config = dict(
    num_hidden_layers=11,
    hidden_size=128,
    num_attention_heads=4,
    num_key_value_heads=4,
    head_dim=32,
    intermediate_size=512,
    vocab_size=1024,
    hidden_act='squared_relu',
    norm='layernorm',
    norm_place='mix',
    norm_eps=1e-05,
    positions='rope',
    rope_theta=122000.0,
    rope_fraction=0.5,
    qk_norm=True,
    attn_scale=0.286,
    bias='none',
    tie_word_embeddings=False,
    parallel_block=False,
    extras=['local attention windows', 'gated attention', 'a norm on each head', 'capped logits'],
    init='normal',
    init_std_qkv=0.0451,
    init_std_o=0.0,
    init_std_up=0.0451,
    init_std_down=0.0,
    optimizer='ademamix',
    learning_rate=0.000587,
    lr_mult_o=0.601,
    beta1=0.9,
    lr_head=0.00414,
    warmup_steps=468,
    schedule='wsd',
    decay_fraction=0.681,
    decay_shape='linear',
    final_lr_fraction=0.05,
    batch_tokens=8192,
    max_seq_len=1024,
    doc_mask=True,
    train_tokens=92560000,
    max_steps=11299,
    dataset='wikipedia_en',
)
Each number is 128 + 32 x the weight over its row's rms, rounded and kept within 0 to 255. Layers, rows and columns count from 0. Numbers have three digits each. The size before them is the row's rms in percent of the matrix's.

# down: layer 4 MLP down (transposed), 512x128, rms 0.0839, rows 98-197, columns 64-127
# up: layer 4 MLP up, 512x128, rms 0.0861, rows 99-198, columns 64-127
down98 096:125127097137103118119112145135129188184116099128103084126149176131147164193093139109150128200149123133171092141144055164050115144115075141134104111193171191083159107153145105070163167168113139
up99 091:089127096087102149070082068144149151158155115122111129130099141172142130127119192109123116150147086125139146167090107153133119122156088176117160127120089168104135122104068143127121089097111155
down99 093:102079150102119123145182125093125135150134135117119177152154186144113103109079094100091129085111122157143144177179099106125142142120156101176127089131192077118066128052145089135092153121094135
up100 114:093087158184118071154121096155122151149141064150123114119091164156114112128142155110137137143149092138055123145105179122139068105130133102123150191113121182137121162153104109133158141090202144
down100 112:152109157126146159059130117169057112151137120132179134117134137115145099132131087133173125150065137102103131158129214110124076113156112196144134123126175150151212170126139112112143065118135098
up101 099:105070130159154146140099126085105165119102115058119134124162153124142153140083205136118138189144144110104113100159197145139056134132115092145151179121134209121103101142115099167164123116177165
down101 096:084107126117158132109153140105171111142145124146117111102160122155101194067135117087142138161104132163147047115111096085111162141165152132112089137205113121067091120093123149155097148133085150
up102 102:099108125144164078082138111133138164095165091116140126085144170096143131122131114133140041143118109225097156161180105095109039169116153143167150108085130179131201085137146138122115180092169158
down102 104:053101134135130110186131166130167116138165111137095113136195127108182110125126115151115156140077125112140152155140114181127147095162124153118131091189098121101140133126144106123177124126098070
up103 106:152143072097141125133113100142119181138118112082100117164104106082113125121154122168126127130072164155123119105141223127140069146127151120104193157096128174144158101114153121160145167128110128
down103 105:150093189109128133154135126178112091123131179126144171076140139150147090118081094109117097142152116107115178121122200146080123125160177095110112082109090117129155153204153130148145176117143091
up104 092:115168143156075170130179171126105171189192133121121082089093111149166103068138109171091148186045142122071143115124109109160136104116120103115183127121172104126110119140119120168159079097138134
down104 092:096094138112130077105154042140063172147148110114103134167069086145110119093099118168098138154131103105181120156116157148073116128145155093090106100094121117140096138121148125178084156141107082
up105 094:153123152156115152112184082127094145131097129114108060141105153198095166118087123104063064073125168153119159133123100112097146159076123140090137060146149222113118130126088147115041113078113163
down105 094:127118121078165098125117109104096109158146201105178151141156091173118142134112077132134133172164128128145096124157168090168155081083108101127114152116087138138179163182096113108149115089086127
up106 104:125118185164103167097119064089073148111149136146114064119094163135083122117158112197126059170097073195082141108182068138124140141093190109095134135091160107200191167119113160122131145102151128
down106 105:115116125154160133160145114130090077138155094118102185192104130108069137134137104152108171186105127135136187124152162068093086131177108189123109145145136158148129122136140140139114161137137132
up107 103:191122143123074184134114119182124097113083132141101100096125086158106083120149167142164102156142104158152135047108096083116088116099146123124140146103176141154135088115090147184129114123155151
down107 101:072125126168152097102106118171102147112098098074105126084196096126130114168047073117138193136133163109139127099129179140092126168137099185159076117089128144168136166135142123103160148101098136
up108 113:132093163131104131100098117131157166171140132160082130123117176239104091103068112144126142094139114125132117131112148103158131043176094136127171129142063151131123140159127063106092191135138153
down108 106:150147144051150166154107146218072096141137111120150102146109132105188107155150129083138168164115186131119178135128138138148084087115149211124154078099079111123163124088107136154086074150164201
up109 109:157183142154111117119070107152107090110063146117142109103165140093090085098145101174137106139136119076106124144149102097145148183097162122151120122063098123206082095157148135240098132151107167
down109 107:154154072098165108134088094091148110109111170097109136173142128114131100121127141086077091119160155101158067115144106139191126097151089124141118151149177149150112102100090130120069145080151099
up110 101:132095054169081182161100119097170181183146071125138076147054167115069146116145120166113103075138138128101153098121133110197111093158155124181178117111109164117073132119094163125150084128121135
down110 100:103132129169091136144159160151108053098176163105134130123157082164153157124116139118128156086096155154171115086133067151067099117134156120124085093111086095156098168205187150166151104120118093
up111 099:118113068140148080147138110140078163087176053072111128114127160097141155126122112089134160141121115133104122160106129116152079147153174081176135145110162121147125140144120100156148147089216150
down111 099:122161120167114090115130142174108084138087131147169112149118128095077157234072167105080147113104136157130063137192151107067096126095118117098104123136120126127159142140155151204157112132096086
up112 100:117119164080137138068107132156118159111160152146083093099145119160142141142047141120066125090074111233118187090176113129154167153165122130147136120116114163069126109134111098146190130172178134
down112 099:159151125164111106092149117068080151093139108177167133063110179184090119198120123095117168105194152099139140108085076114215126128105126163102123140172146142135177139112079102096150107150116137
up113 115:068074132135104155111162124135116115169180164141136117101085162143109171067108144119123146121162159122063192167105092137151051128130160060168134131091073130120194167136065149131078126116144158
down113 112:155138068101144203105114112087108181098093122124106141129138138087083148101083100074154141101112140127140144144145094116193159121136114154114164169116111129159202125093104160136112065098101119
up114 094:155078099138101132097062100115106140140090123148117110142179104107173110126159127129148056207133127175132180165145119096134094098100163077106146112136181158124128141166128131216165094143159130
down114 095:079093121152084149188142092124169098140099148155181107146101152105125154098127171143186147146142114084091201207154135106076105166158170134136149154107115122106139095154166159164150153099117127
up115 090:084152137173152075055150081148065173114139136108129081108188164127158155085138132141156115133134095126128095121066113152143143045024112120144170116159116094122142165103078174120127077127129144
down115 091:166102164050124064135127145147088113140113138176128113118118141176115090210160149174097135088106188140141154143107185149126126139193064104106176136186135126168174123130138144144154142134157148
up116 101:121111140111110145126122054204163159101186123104084147123136121134144140107090171136137106062113094084092134095140143125150103119174149136151192070086070190173164105149128127174129160193069142
down116 103:117153134141101052120122139143108109128146115113118150139114146123121078176126173128104134130175173132140195131077112124070105123170107155100116174094111123159051157151185142136104131108118128
up117 109:179164119136106172073111113177075129133128168130093118131084109197083106122106175168080130159111141123140114078200103038093067125107135121112150132097133134128177100101127168152169161109126179
down117 109:116207109140165165161157139134104138157113151128117103118111163135115117138151105073148156133132132118159076110130107137176094096105100149139149139146112066121181112162098124208113153148062132
up118 099:083085064140126117124113135138140134127142109144108086000171120156103175113102115126124150092060131101124162171093170114099130119143152128181135093126103133153166137134101125204125159158133118
down118 097:140139187155149084191134073155164147141153133070177086129177123116098179179166127093089100163100137167150152131125157094047152084100113164094142164092120103077118130137107118116088109150137136
up119 103:136169121184115110066112083131181169139112111165124098124124103168132097150126088107136082126084090155075135130169086108129126107088137152114142174122130139077140130144041083101095141092116122
down119 105:173095128107143110124123121183085142070071134146161095106137157157090133150158144100123111090081161100176118096192064130075102073147127136141078149132175145118109024093156114144131148157135108
up120 093:101105155159119106123135088134167126100125173178080136149130129157122155121089166141130128140147166128113137107130159146106124119072147109205150157104145166164188173101106162135163095182087121
down120 090:149095126118167083141131144124091140118138085113177201093094191160156036129091133164130099170139129199155155136096130131106155128112086078116153132141077158121150121156141177133154115150104147
up121 104:108117087110103120173171081161159113119093108122118108124124146176093188075108139047132131102124166110101130131116127098130106136103141130152156128124110151142135107197072167122092120135147166
down121 107:108034112133177109109115182167117160100122131131170143111169149147172143140121059068144168094167119137120108107131109122109079172146139139129154167099118166078177193172098160122091117082123119
up122 086:105173133053102165111070152148096120166095147123084133095038124153100135120097112118125129108176103136142210124175100159178106112186131095107188146119101146098139090142117080136151210124146133
down122 085:086100157172129063123116114160132131114177097032142136110127139146140114116127096206098154140129128073140162184076149115099156105162194166120159183171110113096128175095144194062097136123141098
up123 106:152092134175131171140117131104069134135174165137123136118098112083078130129161149103128130143112142095072141152126094085137109124122177064143170161158136132104119121178110131162104195136130170
down123 106:163161126052146079148152128153089130173159171155123135157093101141117067109112147153110145074066183127125114161132142109128098211121111129097116153190120142174056115164145204121116112143098088
up124 086:107107074145124118112200123140100123117129148104092111135158130135144174144134117210072105116126078125135158062193173097105134079174179164135151143069149181091149101146078130114216132112149146
down124 089:076110148151185117171119089139075181083103192129129182135144144188136137047097106167071118140145095156140133144114108071059108146172153167116090147178120156059127164121131190100097132112131049
up125 091:125161176091075168139026132069149151143097173098107115113153164126101159129145127211123053122139149167129154138174137124162119128114121141119153116089095164112156153130141051189162130136092127
down125 093:106106085124159143142113163150140106118173141125178142076129170128188138147107157181104141122109090102108131157101104112129101075162100109164123102087164097086075105131155140072110150107176117
up126 096:094114141132182125113162111115080146116124123124129107144081130167113117118083178102037151180095118110074165203102157127163092103102153156114111125131061129061161134142126075168133177081097144
down126 098:179135145170167103208141127131159100097126089160144125091151108134100161173168184100138099095140143151197094096147077169101116059113099140121184180116087113074124106123199128166076168148137080
up127 108:071118154154094130118130117131073131129179117100126114107159129191134100124123176188072152117146149143117154144119112102163094115131151122114154137081196096099105090144115141147148165064180147
down127 104:091132094145160117202140089178129094167113120131172060163127152099134063171167123084158099137122140109139148157093160192152169128094120155083080180102130124110142156202137063110118136136093174
up128 092:116087112087142113091137123093084191151145144181087091158171099214109118142068126115162118139046132142108185187160154132123068137106197130120185169131134164153122094173091150134157084130104154
down128 096:129154135149117150072125143112134112100108107198129128146095076113102180047136119133124139118127125103163086130133127075141178091181178114153127172109114160195097118095132168125135060112143154
up129 087:142104136154093129122163113130134152128157090127042102146190109145136127106090137143118121167135072143101215112186083142168142134149110141150135117089145138099115113133103058115156152118118189
down129 095:120139125139139099211162112111089107116132153124154154078105125112102080180112081147092147148106114123153173188100161124125106094154118165093099167179129112108140129181157111117147165120104070
up130 098:122112119152113155165189121116192166105110144164083054133148172169159057119080104094088205133113122168144167115125090125119054132131164109094160125104145129092131058161121085122151141123133139
down130 100:166141131119176111100140158164085130182139147122087179106138091106110036149079087174150123085093109091100125136149134044130165125096147171174068118121116126134127190147118159147101133108169144
up131 118:135108139103117111140095063152123153144130110118081118118155126132096119108095128172166132159107157165088132144122141087222132112133166128064169138139143144116164084121128073140132167165111177
down131 117:081132133160140188141154057190068144141121105150137138113112119117116165080157132124131138066157088134157144123149099136203160136064146109178108153115121078097081142103159114198119127118160129
up132 091:139082094168163105078106117139133075126100110140111082078177105159121134116117124143097115090050135155126148095146117106110171140136164146131134123103163157089129154140116131147061080184128148
down132 086:093092144119090116143091158168149121105125101110172131091123179130112169168106153168120158173142077169100136138082118195120123152126135135086166141122128086088117199070150096104102106137141110
up133 108:104143149125077142174145146115085122175113123165156049087076172118094092140103135139115119162138143096110160103131120097206138113092201085139137108116102152113141153099075180205162154095146133
down133 100:123144139132143137070129173162142162106124141130171138147215135144096121150129179089126113136190166120159139120130137126122155084179136067074175132179089122142101134186160126145062095097159147
up134 089:115128111111173079123085146105155154133111148136112067097129091175133114115109140096150130110116106164147124174080064101143071161137135121086153185102109108131112152165130167125156152164150158
down134 092:149141153151121058133074082134101143085156156179130118179169106122166120120108176137133112094104063166136159169127204119101160137176131092131182115136114116155168123108130119144151165101170134
up135 107:158097137147116134110097126147062082101089170131120096120105108224106110131095161116156184129134122195103141133117096048151110108197174084113150208134162128113152115132131105127099205172143149
down135 105:107166105142110126105171174123155160115186100191139123097151131100157130043189094114144136109145117086108110070147091129152125093080125180114164113124173151132162153107083165122098065120085168
up136 106:127150124106102153137125103219096116125136104112127070044109133138138101149069191178143084122161128112106067156105126096145105063078099113122190146137173102187143183135134186151188175183102138
down136 106:097099140169153100158118129147110144053120200102128103106172138125114100133113124116146179172095068109129134122195106108077172174132117147139100157133140120112117108142180123143100103146133110
up137 097:106139109110067155125105127114061126110157136145108116089149132145134169123081128168074151113109202117113120099128158094155135113176115017114161147132124155122126168163130127146197177102137109
down137 100:128069129137191157117137168114126147167109126143143135159182161135089095163190121123151128160077115160147113125153118151099174176139109098137156146099135096113198119181103156123063107066122148
up138 103:079101115214140060094145106095081162101110147134110074133121168110082172095176152122158143093137104137072153147075108143119043129111181131134111185102053189124148151167129139152027120102112144
down138 100:120118090138096074096134148142089165171155130095140179121112077156106134206043109148088101156133076107140097095114101094164167163129155174127150163158146129092084115158220155173161119089176158
up139 103:152183089095078087154191161145118157182115047129146122153122072133150130141082141121142129145111096094088159136174153122140128124104145067097159135099153148170142148137112106148129120182150180
down139 102:157143148131073143108144163159082142128088095187169136169109108154118110227061128130063106156144138159186120126106167131088064104169166121079060105122119151106120115140128149122169088107067139
up140 099:123142073069105185131186134104138095109179096108083117168131153106110150140098176123098152141102065164133178121085133089158091132178119119182140125118057167111169096158070154174116135082111148
down140 100:099162098144138120169123111167145161110103135157148138109165120134083082037161075075152075133179089112144121172131169077175162152116150152101097167133160109142071122114075162143136165115125149
up141 105:108100163117158067114099098102187148137132099127119114149081145177096108140118091120086161164144143128111105194095141156130086119148164142135161113088033173045127154139127116140115098128107150
down141 107:166139098183158152149083204151136106099109156114123112133127138153158123131083147125051131115147146143113111075129139135163111106094135079146188092127108128127111098185103145133132153134117095
up142 094:091120111108108140140052100114150175130181118131103086115154122131168111141143164117142142128124153097098102129090174135164040154154140120103206180162111115102112127139118158120107163121118158
down142 101:141095143198141153125109118119161147082106158102125119215167116147090150138115175165139089189190050131102081140093161115097192114139163113167139076088088199146091137195117063112091176175170117
up143 110:078095203119103094135074122100116189192171093072130129111093153095082179082090119138111130117109120131101133124078135104151104134100159071130122183131108169112121081168115080134086107136127158
down143 106:118144155070160135067135153194098089128080133129117131095119134157134066098119175119152139128136148150153139135174163145137148148136119096091151085132106085109108055116133140111092147099093106
up144 097:105080138172145125136133088130115169167123062048156154136163137161148123109096152139094156151142191096127169113073158154176072065122095093132153134120124164130103147135084100131097106130146137
down144 098:173076135155116157153110091198094093079095205172120114129144192141139137122111134118200070107108120088125157104133112134161123113135125126048165165172122085104156088104123114204115143163104179
up145 105:107143155134110083113159063137182109137120100098052098178148145095107132149164151112062144118058153112095127161166081098144124149082194133136136113115136124103154154133044156142115125087103170
down145 106:116149124126067153140174087122141120147097226146158101180050163165190121171161130127170110088122081143158115139108122137127134125079165129058112154197143145111111085151124101156190133170167140
up146 085:113134157183131168118100087122081110121168129120154087117161122143085119163088167110110152124145180116060219135147107155120098064106106049144120142135106146114133163169108159152128104120131142
down146 089:141124111146115143076112185152113140128086111153098111082083123128097170113189121087113086088098118130210075154160143134108096153196178113115084102155143122141108198115069112079102110105027109
up147 093:162158076122091080182125136109058142118054145101075127162120122167099109091081149144164153156155203128100113129119153096166089165143129074106162117116133172169121160123077132117154087180192148
down147 098:136131125125110086092143194121048131113101149159164133143122105136141104171104079127123172136146077137082085141156110175135122157150085088120113088209092103152148089145159143090125136070131059
up148 096:083180143069132101121135097090103107142110083124094124111114144152090188069130112113110196160099140169107143144097179126141156139083118144104151089090090112172138147137123101144144120082200131
down148 092:141154123080129159162171217136155164176093129115090119146117061096169161102084143092121151132088130122161101146156101116118142122107073076098109070176131097133163171065082128144140128100109114
up149 102:136126095080128112095142128117144138201147116147117153160090151149105080139127143151100068105174168137064122140096150150125126088116126116166195117108089136103145141148065176173144126068164145
down149 099:097119125163126138105139169084167112149124163176148169103143109139102193082155075147120177134141096073134105159080152130161134085150076150169086147129134125120055153096165118189086110154113145
up150 109:142175111135126158126127123114126139121146113114152110158132116091153164081144149161047178155112157137065212085135121096139147093118144131078144155058112154149130095107161092134125089061126157
down150 105:162106082138127110120116127199150147144178154143109130138100157091106146144161091121133096111104149129117076095169083113206116168150145165147092183171201138032137122107151132125159127144087123
up151 096:115165186156134120115143077113155114156145119130076133133073147100123101080163146111131132103113139155112110053167169082116112140152122132041183144113092119079166091178124139139132177133131148
down151 097:130141180160102129165167162157118176160121151190068133102088111079139143125132117116156111182058156114139099181114116145126149167141209089069063098106159157131150113119109124082151088137121167
up152 102:100163113121144130142103086149179191101123134100102129111130197188169169146121151155131106127120114162119124148116148070151134126164168117142166070078123117113112089102085117156128101147087130
down152 101:161101198144117120160135156116123155164144104149117083150066144112070087154115109124096138143181198151121147111099158158134084129079094162101161167148125148100148081127086082086104113163116138
up153 090:074148103153099171140064121129153158149071123081129080098148143118187101104118164066173025136129144110121175183139123148140132151132129134128179126139122138152128111140107176124135155148136155
down153 095:122067129075125102141117080151081138096200138103131196116130139160170119111144096157120188148105179132100081094106134123070129137170098071087132087121122161193125151166144171151188121149138116
up154 111:115109144162115104137118075142112142202145146155120118097183172157146133121074186100158150135066180159099145169090058121147095113140219116188154089106081138147201141121133123109120111157128134
down154 110:103111132141133146139171129122145134074161132098097141051110154116137085108203214110170152170158159136183192136149071140199183139116129163079160151120119086139152091128136085149146189135154097
up155 096:126129151140116107110115108174158154130167144135087054111206054168119114089134101109067125127063171141136146172120170112137104119089122100082165096117106156111120148136093108167130103100126117
down155 093:122111106169109119073116119116120183086089125202134129134089162124156169116179123146140160131130123099145114099109065170151142167164150133115136183144130109141166075130100107119125146077136091
up156 116:132106108132118193047167097115114123101185125081088126174102187148085144101135146167182168118128182173112175128150154069141128139157161044090136157083127108066122148119084096126136107148098154
down156 111:092127155106134136108129096078153104143157165127136107171136124153149131112162112099135136138182125104104141148085112080200143087079093186144142137124137152137094149080160142158115144111185207
up157 101:083083100141153119153158103121139124146166156149119043094199142108144196119087175160130145194104085173121165163091146108085095153130119086149135156132113134100118101093125150158150153164082170
down157 102:131128099142148092141119052163117087177142133090138136155137122132133162114055139110140117147161133113148128072169140157229144116118126101144172117165117172082062112091097132132107127117161134
up158 096:110175113093113101121084111181148113107181118121087109093106099126098154140125137131158153135153129115100134081155155126118148125114123167095166153133132094094122107110104072184166158153090125
down158 098:134081125183119094117091162110092101040103132086118132178113161161098143159088171143134111140149109167090056200128121117138161106118161150103177187116076127129210109177133125074113162139112164
up159 093:074117125122103099117149091142154125149147080140106084122078113130157123127180100102119074100156162173122201116107128121170135108153108154077166181128100117094153153144047108121148095118165141
down159 097:146154174118148063145181084128142148149164103150085082122102083137105151099151108118137130176131110130165170136109135137087105119135117146117174177129151139143105168089153082097101109157083088
up160 099:177113137137147140132108124088160153202187157213096146097172170183157130138106188151043085109093131118094123141121136116107097158137097102184174104143071125098091150130076100145137125139085135
down160 098:095110126079138111151123151138136130061195166112121145100120146183099166193139131091160113144162113076176128153109097089092140106132111161149095187100157113110189115166192081096105174104119136
up161 101:134129169097116138119108136108075129127208119111118092162074153165145125087124129164056119167148102148131124177137097097196133091114111146087160132084131148133161153118066145139153126149096106
down161 099:092153142110164187197170102168108132154117093122099121131126125141142173165171130137137118143129123145154051143114155160159110085099179119097156097126163151112111106088163132113134157152168168
up162 077:175153079097110166125146120091150111134141092087130111177100134097177123129138099165072088146116110071103120143227136089173078201079169146169130167110112141130103132166105054176138138150172151
down162 080:173093145200125139101123118180157164104067139100138117118085166111143170118098076100100138089064154122139059183153154105129140128174140127142098113125191107137131159142124158112101138147176090
up163 089:142200136054131137084124124141171101135192116197117069082140088156148132128130118092123114140182138156100130139112141072130099120154117154099210171115126134094107106096103089135203173126128135
down163 094:133113078082104137162132110195128174094090139131140183139120120157085152132134177042145136102144108102135047169063102106078106115111212134126126123116107146150094127207145203110126105111142192
up164 101:146090093122133119086141126126108155161183102125106099109146137151098139113097115117133102151086078143118127106193081020184088149056158149119122150141122090132148167071142046112092164125120145
down164 093:102149141104099136121171079155204108062129144137167093065053111120130152066117176136121111108123126148130147120169197187127108130168117110122147152122145155082116123144138128106086128127123130
up165 099:157167126186119119055151081070135159129125150129136114128135088106206198082176098138134140140098092161059111147127125113108107105126149058114124136135107155115144106155106086138137083107150142
down165 100:123146129018169092148121144159126173101089125171085122109142115136108129056145105169129144136118116158136130132133157116228154091114086170161159176210110150121150142129135151154152163075142092
up166 099:128092147179101083141116164075070157191113116146116150167133137102114098145052149115126083080099107073102183161175163133140088123142149085102167187108132160126140086175145052150083110128151163
down166 102:151146136092164131158084070117134090099140113129129157107185122161129136031080108150104135144149116115221135147091154126136131052160194140129111124114140144150176127176131152141149130097144216
up167 100:122171090127083080165123100122115134100150090148098111093186138129163114159124196173123098144103116112102219097118192131111046124078102126174151110110094123141120112129106133151117104093155138
down167 093:153105130098128151169130091157171129163156165069154171120169111079114172129128131100163136127102069063142125075143160134075172121160158166122132047120156128131177174144115131138167104117111120
up168 097:165117088113127144075109089074110131121115141097118135082139096156131139141139181155060153124092156223106122117124055102159129102149101090104142106103092208132131177147087137216184138116130117
down168 096:056159094134102138128125148202128129111108114082105164169092108121115185135136113103124113161171145108081103071133119170196163119090154096141094131118164145132127128143137141105158116183132076
up169 091:129117101120104118106122083080120078128139152101114155122101122123082150156102138154123127190139108107093163126087107134139116129130167156157147117093129137103177081152116138199186172107142153
down169 095:111096159084125093184120142094189136132178089103101124126092148147124133137101171188177146136147104112128130101128085096075152121097218085117109155136141145138098159107128103089162107169048071
up170 112:080130140174130159075107136121129146157098164145124071126117136181111115081130116167126117145138091180117124098164146132119100106086123103058145176120147112174142128083107041149151143112072138
down170 107:138133092090125057161185057129083199146104114125144192174115141147134162073126182149111089162214124152122112129132136089101139107140156076129127143135126157171103127126122170120133106172120157
up171 092:109110079145141064100127048118208143114149123119162105155165156163086134134104170075116133142122140173112111176124096094144099115122147109124163085134007135130173139217141146160124176126098153
down171 091:118158182112149075193102197146107102072145121081138106158111162095116157091119063153144098105146104112207073095167129068068181089097173073117116139141168144100173131072135155095104185105138088
up172 087:084118193150157132130131143137139138138057130094122128132151087121133120052169085085105123130131108127135104120098113135163128093220149115121141174078149095166110161149117144099109118122110172
down172 085:173104134153093112121143109133055189108125114116134158123119134123100149225093157125116134117130130110093108146117150125122106098128060182181134107168113117125149150124148149160206150119177121
up173 098:152116141090059138141077109079132196124104129167073111052170102205111158145091154151099132135126139167105170093120151122116117130079118147164146097081138122106196087134062026129190099147166172
down173 101:129161097168126109090113086134090171086151155137134132082109141170139149118157188158094203113124120141150133118120139095111138144179034129124046091117136126163092151111154077105105119132139166
up174 105:052160159124126121152083145159115130148115098151118109094119134128093086114095185129122117126159121152086147143111141130145095071088159109086165193113106185109121151089138095168091119106181127
down174 106:108141125156119126089168141134115118131098092099109128148129091124190107133060100143136113139102125141172161121159167206163157160062143120117101100135105139137107081143128167093152126128156124
up175 106:136087068086159074149156131103137163150093115124087149135140097136104176080139127109071114114127112133126152125097135138135121123149117131123159146146096155127207109124115133130149127102138178
down175 106:164116083145116109146150130140143128145137127087172123141110123135086108189102194134129126181097123151147100166132132118051172113139082144162056115073125069131123128150230147132159147140110163
up176 086:104112128143106133163189099152048115115155092107080132118123171176111166153116076125084131140156176078119145093127110098178128103082181155159159136122145149182140154143121116178140162093142166
down176 091:105148131146111113133125126085109133124146180061190157120123121149151108135160143158076123112144167178186063197163150119141079078161124127103077103128160128139156164086123086129116166114137105
up177 096:171136148110107155130087136087167191104207149139108128154128107167156066138098185118089128062090184127132167130128156138143123108130147121138155125117184114104146187117072122140115096102096153
down177 094:060096140172170148142128113158095118120102126141121074129109110077156151095103123121139087152121089172178098135161132117156067166148139093125117060132095147115151103092181116164097144189166124
up178 087:165158171131099094128152091145121080120115137114122118125072084145110077055167072083122102087137106182138102155098144067135151113175152119137163177083153139150123152130097127096084183107163142
down178 086:142086124071120096163111095170108173172108105108151123167085136122112136211062160081117123147107168134116081131109167186114145147086128149082137115114123102141156131157137178204184129136157147
up179 117:067111087123161183163105098131103142128141133104068102126083100176122098072168119125131138142146106189088164077128095131146103133198115064097132143052089150155162085131096179185085140112119183
down179 119:105145153140132125116149117134134132120076039157099065170166094112080183113164130156132082105186120170089145156076122147143053131117160155106121123129151150129127167090138126133130122160127135
up180 094:127150103119050136101200142126118137123142120141111121140142083201150094094146138151108140147099150165135140138103088161102089053033100131144160115132107151080156170120100186127111052095116149
down180 092:176106135121187122122124128153111072168097150165129141132138130100103086147123117152123109099102141134125173170133187136102109165170132118140147158150125172132141087171117086139155189073122125
up181 096:143116121076082061125129085163122142149158102084021116134172137140092162115064147118112196148096135114102149121116150054119091161133120127110160168116102156108165134075070113119148145113107130
down181 098:165183124106167131106117115119131129113180107089123187121164123108136156134056119072130152103097149126152108073170123111177103094088113140137160105060157085170072187101120127098078151163178081
up182 098:099070131170101183120127144170121104086106113111080094113124193118093164119112137146098093096105135139034109128169167118171112115130143069112144146190140111126118166109154181116179109181145132
down182 095:140138138164125145204082162122164168140068130143172118164160144143104090125137138117108139130074115134166113140142126173132139136096162088163085155099097159159083203153113087160173158109035101
up183 101:098101106140124119055131106121162147148162070141122088146115073165048138106122176110138096130131143081116116168130137144184138064130117129090190178161072115091139152174100105108110149160155154
down183 103:172129109062107077100103128144143183106136107123168154129122149097095146103112155118118150110170111163142181158181116082122120187157055122108167090151118140156096151092117119114148106136140214
up184 108:117123120124106130135082143079081155152132154127101082100153163133143090112115144093146129133130117179102140182181138143152101102134121071125152218051126105139090109118112101185141172160122154
down184 110:166160109092132125102127128131147191192096124120123174121112157085097137102131183061104098170116129126143179096133129167137118134147095126135167134158105199123055141102050130091132105130079112
up185 100:055172080192057089135160146135097146122083175107112143112084148172086120092067123104113120170148129143120157089114105156132119155087142106132179211086141107146164054093114098173117132107149173
down185 100:125182194118154141143160118136151112169156122118142196068092138072107127182117134107132195134072135087221135124134113084159183109143150137172102070147138116085089082125148077199143123143113122
up186 091:128153128115049200109088105111105101153146052175115125111129110124065069095168054112139127206162143101138117133123177093162131066104160160108179122087074134152107140136104139130136147093142155
down186 090:094110130115167158103177152189096070097113167106133073125102163077149209161112120093105134109110151159169088130125158176147134130129145133166167151126168144078143112147127122088126120149102149
up187 103:098134180091147144126099106103163168124187128179083126119180174145107147042153103143092092079130116152109096105100089105157088141138142104107131142123068162139165138123130177129101129098116172
down187 100:175129100116144156120147164172165080121091186100128168095117123179164191144115139117181146120136048122152065112157136167098130128103085159162129109144189126090148138080083138112108120088114109
up188 094:094144132160162137154086148165153148151093085053112100128175177172073123119127195094125109179151136174129150129118101132168121110096147108140163178106161090156183136085108115142112156150098165
down188 093:139128135099169142166115123107100089140177092138138139191138141114105067099141090151065160135052212113155157140117169153101133123090071133101139119166136153131081109130093137091175168121105152
up189 106:130145051119165060054132077142158170122117143138094083106125134122120067159097127119149126130115114183140125147160115129135130119142105140083157151158125132139131143167056153113072145150106133
down189 105:123161142174149108169104124141109090090100100130163137138099130130134111152067194165124121152075101154120103122132112152141196101055108097111099112125119124122139124051151157170116102158135047
up190 105:120069134139129089140142094081119116143171108062096106061071146128172153175079153120134130131100076166107139175093150174140123136130156107094143128155113163100119163200151132126111093141160173
down190 104:134145133125150143082110180210082165154095163143090104147139120135107120042115076144190145108190118128094069092122135078147109125123122072116088077148089126138098196115078192135152141115143131
up191 090:089097169140137101134113110105112170124149132162133086134192166134096094149110124162131084145163067155129148190176052085128079067146183118145098133131093155178085137076136095080106163125164141
down191 093:116065183122175094104180129138124141098162133076164135125103151141141085177157135143137091155156154112152173135131097134058099152165152140153069098097141117121127123132154146120151163151140101
up192 104:087099140119092096115106083127107211197145087101108087147149115131079174097091162158112113205163115122122138121099153144131136091179161116099138163097090179086130133133135153158110090144173133
down192 104:108142178142127126117168166121134100168155125079111111155080081119160119123086134129111100116084153147093177087160133117061117140084099105172157168099096088034119106157156086182189146084157084
up193 101:130150187143106168120157128128115164114162135137120114128126101079173107112091101185125150151121081115056130084128109050145106104125142122158138131087135158156127178094126059160164102088159158
down193 103:092083184151096090130137073123119096123099122136115159113141171154077183151114167124107119106138157121093130156152144185106122101116113104159126099115126111140099169153147174077118116127198068
up194 091:168173136085141135178123027114151100172117098113157093097093120119135113127126079123132131151100181105130176136128106127157140123035140118075161135124112109150173181159065135095109127148136124
down194 092:129115140090113123174156156148096123109182137127100150155143103187048112166124132168107097147122127212099091153139123157143096093120069122151172119127121157186153058109156107137168123131122084
up195 092:126088090119163101170154079104117200178127095136105118138124117136086156138066157175117150123062060133109158208102125098144141156137159102156141117138100182111113150168088152175160105161099183
down195 098:112165137160096167166131111150091103122124168157170114132101100111101056161162109150155132135088122133129137142152128153095122119088125165119085113148104157066179078113133149107200101128062067
up196 099:069065148127121076127155146187129190111132102100071123117092107139122115078095129131125104084141107132120127146148195128134131127156216066144151096115125138152132146117126163101111110128125155
down196 101:197139123137104144191124057105170177157144135097089098097136121110054140113086095143130093094148126142178140138144140107152094120162154127131051172112153134122130194109167101171093173149106106
up197 100:122143100115090118113120101121143113147121128142139102169174148156134110145141113186125172104137145198091145149150104100132129098061118104065182171091135142110129076108073102160115071159104146
down197 098:121117214128139142114174118168139125182192103082050121127151097097166111101158108155134087138207192123113119086104112100108104121115207169140124092136099149095125121162134140118072131136173138
up198 102:057111115164107116154142074098121162128120155108110144131159163118099127103142176134100101116074167167061160070104165130167113070171096040125177127142103141103139149175172131129102059133159180